From a checkpoint of a small transformer trained on Wikipedia.
Size: 12 layers, 3 heads of 32, vocabulary 3822.
Architecture: RMSNorm before and after each block, rotary positions.
Training: a variant of Muon for these matrices, 90M tokens, 10932 steps.
Each number is 500 + 25 x the weight over the matrix's rms, rounded and kept within 0 to 999. Layers, rows and columns count from 0. Numbers have three digits each.

# q: layer 7 attention query, 96x96, rms 0.113, rows 0-31, columns 0-47
# k: layer 7 attention key, 96x96, rms 0.118, rows 0-31, columns 0-47
# v: layer 7 attention value, 96x96, rms 0.125, rows 0-27, columns 0-47
# o: layer 7 attention output (transposed), 96x96, rms 0.16, rows 0-27, columns 0-47
q0:477519511490509499483497516526517499502549518507513517490517494521497483487507518500496509490512503509495488518494495500484502486515458495524464
k0:518515507497525513485504498482520508487475522496475504536504534507488528501487494504513480502521491495471508502500502502500490517494510514524509
q1:483473508512486490500519523510516501488490479489490497483519512487490511522510511513494519511546499516506533469500511507522491491462503486516504
k1:507487492499504531505521512497508489509481506530469511496503498482516512506528496505515488485490485483511492496503490485489490512499508497526526
q2:505510467491509502500501529526491516499518474499483474547497502529461478520523508496492485491473499502489499480507473484479473482506502506511482
k2:503492495504502476480512515490491501487489512495549503523517535482499532488484523512508508504504477522502507522530494499506500498491477520512515
q3:537508500495472510508498491468502500471473509516543518487496491508486489503531501522522490502482491514504502513489473487508515510464486519516519
k3:499498503498520485496509504499525492493503500488483493493500501499496539530503499511488480523491517520508503495495490486483508515506518519495491
q4:507507503496530478519506534499513474523521494480537522518502496485471500508467492457505526509495462486492483498522476513521481495512474479493513
k4:498534510539527472491479531497503492501499497507542494498514472469479490503467505493520535493486470499514522511525472479510490502495469482526481
q5:486498491485475489502514490503475480461532474513509497499516519538467482532486503524495469487503521526523503512500504487513517478479484480519499
k5:504497522487531504497496505485537494489489540500490516533469524506489492494513471497475470503493519501518462495478516518477501487494483529498522
q6:533523486463484481510480495473512503502492537521544498524507523487486488494472477510492508488558455486481475486511503539518465493471464493512517
k6:511477505492484476474527499507491501511524500485528497522552540459555470511491519529497522525511462516489530516546502488493517496480494477497463
q7:526523485471469458492497525484523486497504492500501495519484516456476495491477502492515524493498476494470505500500514491522485503493537485500466
k7:509510472489469466547551507521517509502541474523546477522520538433491444507504545537483501491469480524510524487518481464505513577508480493527494
q8:471535479516447464459488524450453488510508516494525481515551497515517495540505466527483520463537512481479497516476502499482490462490482449487487
k8:506493512499465454504522485522480486499526523457547501523490504478465480481503464462511482494510444499492480478514484497490482502496518541530516
q9:516504505520491533511517510530520466537538456458517518460471485468496444525533511532462454478534508508465503488504519481546516508530549471597530
k9:478556528511494562517530542497567545519417522510489494480549488453488504498458484558522464490518522523522469551473468534545513572515482555552537
q10:547472425495483499517520559518553473459545468508604446471534518477509472511495473507492511423486492512534505541554539455383460519510568519536394
k10:500510475500500495453521482537552470486509536507512523512511533496531554487565524445470527511518496555492493498505454455432452521498522544496437
q11:490464547531495454483408580493515509515493439521447509516472497504524529459515517489439541482475392540524523456474481495541535476528542510423473
k11:476494477441469464487472514504523486508479521479508467495522508542521563490511446529463456509520492606524450601474498438491503463530541430427476
q12:485517564470434518441447490506478467552438476477487494474443547522547450526529453474526448499561459517438506437514517506445461443521483501552483
k12:446480521505479428495499501476572388490495514547493521521499522534491489497492514567546570468528530461501517509539483575543482394495453509482462
q13:472493521444482556556563533566438507483490544511515460478530454493523546525473510482427513496485426497468495532504522553407493479535508470517524
k13:504423507453494532527561522441580522472454485453501522482452500504506499506431420512511575509511492475470478518493483469477494390482439512496487
q14:553422544454501445528450502516497546536612469576486517437474479517526530534483456515492514441462517468435470475463539499486468528470550464491490
k14:502480524483488518516533500517537541459543492502500464499374515503478501520514507548522413421552472447495529538492480544492486551496541501448463
q15:477484615455569470482497505488498501496516527557497506441519501543503419438472530486497460519481497465568468538507540403528483537493449513451477
k15:485488574472526486526503481468511460500538452501457462497504449501513560485485567509466477533511512489510492534529483458472458475511441519468511
q16:509489510487512510493504469477477482507504522516515536511484477487498484485514511495499514500470475489491500516536500502489513498525481486508505
k16:520503526520500496486475512513495520501488521483515500514497485506508503496475517499507504501519481504483485494501498496519503503462496496498477
q17:497487509489524477500496510513481509484501513479523504506510486503484484508497524496509495514512490504492501500498494521480483472483487519495471
k17:521501505507513506510509514495507511504487483488478504521507507514475535529493499514499480514492514498489503494505507490513497504508533503486498
q18:505495491510505503490467481497494509488500469520464483480520483520511493504498541484490495509456524501503483505494497511512494502501519495479518
k18:492503502516502483494477507520493507496522480511494499489494493487476486527532519526489508511495491515506520496517474493499496514514510506489507
q19:461506511509486514511492493503508495532464520526528512482498495498528514489465492468515525487505489473520534509521475472503551511470533503489507
k19:489482478489469529515534501475478475521485513520477490479515511491515508480502489489516515468488513473489502510502531483521508508506499499520501
q20:477509517498504512526522505508518500514508487532523497506492507529464507513503479538489471512509506503494496492515451488500493496473470511535485
k20:502487513507539479487491508500515507494484516492544552517495498493517484528501507494508513518508454504514503496508487477490493502491489528509505
q21:511502479535467469477513511504449483523489532492514503515522502495520498502459523459516537469507521480515537531516539514513513484486510473457494
k21:537507452474497520543528494498509479484497488509510504506496527477511468469502488479478523473506546474504491537517486495502503493493481510496519
q22:513526484501494504533518514514527495480554511514485502535522524569489503516507521535541484539485539509479520509482504488492521483549525508505469
k22:479488460522514482451473499501496529472486498489486486482485476522502487509508484486525513503501496514527499495501508531511504469499505508491483
q23:503507498488510509482510494498475505477534496495494513532511520521515568496484499544508497541483458529478492487472492531513497499510531543512432
k23:499503587514496441490523530564507479519499511463494537525494462489493545535515488500516504536514458540466524486500498512479528514509523542498504
q24:491535507523453501488455483451470535488533544463491471413528488453553513528504451498525524504517500498473516506500485528437515466511524477525530
k24:573516526512563505529431511494502493532423477465465493447521454524491487476565511466476526499517515450482483522478507542542509436466531464459493
q25:552509512521543511559529477560461499513487463495517441508478543443586520563510472548560503622478521526533404420483482536497557498456480514502498
k25:485535445442516503548524512494529491502534530557525482511523533510498442503467529522481529532493456560526481474477505499508485476474459493526486
q26:447526518568534534467511516550516498601479522500422518510504535512459498478507503540498521493468492483524509479465489477461549450507530492508521
k26:472554473531495516485474517548569515480498529509530487463518527424465461499520442527455413510462516419537517496533494542473525441464537496528486
q27:504514545472613536518487471477501466500502506505530452510504514488434496476482458514522501519460563548491500473513407459517515461541508495498539
k27:549486525498478470426571522485592514509529492476515471511529506517512508509496482565411504551455521435503420500520521527475510526518506519493499
q28:476454501485479572483544524528518580513498456529504515501486531488464537485470582522539495489520484526499475469442551460476477486513496475452501
k28:471495502508487524428502461502542533494530471516540490498456513465507481526562624527551540484527473491477493527489496457536515358493551491513488
q29:500442552526509489500514510500447524478481486520501533439539473430516523568523543452537476501526512499539511532539506557521492455564462478434503
k29:503591556516460483443464530504476557476480544487487501534535490462563536524474546538521429458488585555533499520496498466510523472526377498497490
q30:476535523465504509545484491509466502485492530532480495406474551463423493395550509532531535547531491535545509503471571513493465501548496523516548
k30:475485545455498553458522532556521506569535518549489528469508443429512550493432518477548542512509500551461477515510476504478531439525556535470470
q31:501466519509502479464541462561454563520480490516459484551518483516521498474461504469486491523532485502554407566517456469560514462560485512486447
k31:446504488514494439529537460523503493444483544510483474478510517457504509476507500538469399487472435462463487536521452403487487469482475487509541
v0:509506510492504488525535468494482511476503514503502509492480543560492525507446499488481513486497487504538478483518475506487493470522494509493463
o0:508517494465477494529495505495526451486509528487483530489515483499507483510498512510495508446504521484481474480535496502477466503499548503514525
v1:484499472522490509492500508519534516476568473522510487494469504507518467539528493497448513471519494505482526510492492519521540510478513505521498
o1:494474532515460534518479502503527489479551530495512502451520502539536501569522484485506484534535492531461474540506504468511570506522465486506502
v2:525455528511520486517500540530492500520476495483510504502497483530513512514520505469500481504483473504497464519491498498501504481453450461478524
o2:491478544479498520482509494526485493501505542523497521532504522499489471484512518510522459481485488521537499501477470478515475522499473499489504
v3:521492521498497494541542522491520477480492467537516465510521469498461489452508546535487497500451465506505494519502468528488471479533502492475540
o3:526489515555498522533492497504509493517471488522525529534499497511540503501505510457496483523468495479497511501526485528475489503540485495472487
v4:513533466471513515474516498441521505462460492490516508503517511517479510494500492433489471514498505484456512490479483505485488501521510491496508
o4:492506504463478504504533495510508532484467476534534511481472500503511516505488533463504519498480514472480554471490504519490477527471479500511533
v5:513514505502522506490496549520473539470498502519505471502510535484470504496545521497498534506459544500477457493501511520524461504498522497546505
o5:517521539526499509508516544559500520524467510476490519488475523524503488502507519460478529515474462462466471532487499513507495506515524475511493
v6:482524509511485508493534542493543520459549518487501525480533534546483474523511478518500496537533502523481488514507511471517509490521504471518476
o6:504509499485506502513525536484499484481490503473490509510515509543487465514545532530505500503520520518503494518521457493513499524487500521511499
v7:508472527487494502507524453498468497466537489520535483527515552500500526499516498523540503482506508487502490523509502466455507508569526462500503
o7:516512531492512495505489463505507489494499515469496498481490521483519478505502472517496512508473517467481554476531447503466495489519495510469499
v8:453499515486512517503514467514495495512530554520467524538513464468471500537549502472519454529484496509518464538515514506485454506483497509458498
o8:485495494481499548518495483495540474491519486521488476516527479502499500534543486493511467442505483518507536553493497542506479481480491509505492
v9:491534481476497461518478479532515518505527494499513484471496516503523479465445513529526477528478462482513494482481520487475443507506540496465516
o9:494516482499509498518516479485481495494512486506526511538513501477525495489448518514468477520495496476473517496510505481486469475486511487522499
v10:462450514521501472475508504493481483490547526486568504489511474517520453513486468489517464461475471538478471520465482509481514481494473516512474
o10:475490541523476500517488509521445490487536567503537530495499482539462500467493488519513501460472518484458481489468491531515500493507498525499494
v11:496440527486482490560472470530503517502522515491486496520496530505516483559490490479472494478514489495565459466548510498538508468494501524509483
o11:494463520502452495523484499496503479488498505517488523534507463461472517536516498518464519509485504505503479494567516518506547537475505480504529
v12:503555536544527487494493491513504498500476483511515505481524476495517441520517541516456498459479523491522442496503492558498466551489465504477514
o12:499522527524437453503475505498507494553481519473495494495429482489522471539501505494501486510525483523490454523492541522471515477504519503464474
v13:509490525512471503485515454492489495515464482543488515440472487472508484476489468495503514512512481522513450516521469499530520505489519514476492
o13:471502504530462511476529469516511482509455483568471499480553473505540505476515490498514519466526507480525511507502446481512530491453527512496492
v14:466506529501508476486544498523480497506456464482478488460508467515473459509513529491491496518530496455518502455510528485509525547497502542488514
o14:502503495491476460495513526480488503507434483445494494468514506505493532520495487508506502512539458486492494483486520535468536472542501522511477
v15:520540503503487508462464462490546437474509470527497489526474499528523518490529507501499475518480464480543508481483499537541495481498492481549487
o15:518505479500503487522517470489503504560529493525484480502478503498531560491514475508448508544516450488497525531493518494509524490519473470507513
v16:509488498498484485518498512519526477472486499479498469502480508549480473506481470492516496461502504549505480504504523535445512504483498511529507
o16:515462520491492507501498470499499508485497513490483466510524501505473464463494529513510472552518536487517449504494486512501523510513487483538539
v17:490493504480460538515473495498524479577540506494491488503485519514518485512498512459478548526478538481534488530516579483464478503517510467493481
o17:516515489453468514504498514504527486535529506494507513479544489463472507496530513494525509488534511450473502535520516469506460491505484531498484
v18:494540508479499512520535476488516539516506518493496496504479476509517535502468449512479485522482498480516482512527545504494464506513511479507472
o18:499504469493471516518504480492525542477517509467494490493477505526537491500514515515492465490479490503519516516519513486500465475482505510533486
v19:497482537452506497507471440503522527475499501504530473494523442497503502474514572524468490515453504484484489507482480535533520511508499490531517
o19:508510529494507513509494456504514514514497533482499515514495507524564510539494503499483535503492505528510526544478529543491496510508494484521497
v20:478493488471470478478534548524497518505508468481504521475538519497501513484509496533506485488464546521472481470511537481530435514525482537496485
o20:504505518465513505509504515524451499489525507525479496516525491522529527479497481512504516535493516477480457486485478522522459541511510554555466
v21:484534502498577507499500495476520509477495509491456516508486519474489519488496496514521478484485480456487453515474520510528509486530451503503516
o21:510534521472496486497503507472545514482503460511471471495504527520503513494477520501529496466466473488506514504481518507515510516515492493459497
v22:523499534517475505523463527469520469460520507539477490491536507545505503475541530515522467532507493466498489494523507516529517532480499536490471
o22:533485508512505510535472503455520521502484522546486503479464481464488508504506527483464496539516512491510471521500522505491522505478492499474423
v23:494497461497466471499503484474491486532512509516530515487535488490444502516449497496543491496473504527470450481487491473476509491523527510511517
o23:473491498488506450507500486497471493517509532494464495451560483503501494506503510504504487481459540507496475544473510492510509487532475534526504
v24:484545521488486486498502505484477521465508479459520536505473460477497485523497479505513559536521518524484526484500468493501480510503498530518491
o24:488537533491511517505481488540509517433476494518483515510547446499460530468471546533496481501500471502490491469483499471518514495517500545500483
v25:512511486480531470546532563496456525524513493504491464503485507489523483467505476522515459479439521457481534531526505513504496495453542557482496
o25:520467532491460476502513562481450501473484508466515497498488526488522506488512527487484559454511540490537504476530493510527495495488500485487462
v26:543529485467495493489480514499504537504474461481514466507483468496539525534490468469506452512504496478481511519513476471531468504481459578476514
o26:535512494500468529454468507488513518510469500492484487513497482523503450516481476515460473443492511494500519443509489499530482516486506562482516
v27:499478481489476491491525511518492442523499515503487520506503494519534511527455477511505525530536492542475471542497542481513451492453478506498481
o27:476467507483527518466478544524534474492519483531504531527531521521514539511510491538488481508496521498523473502504501490511476507465467525523548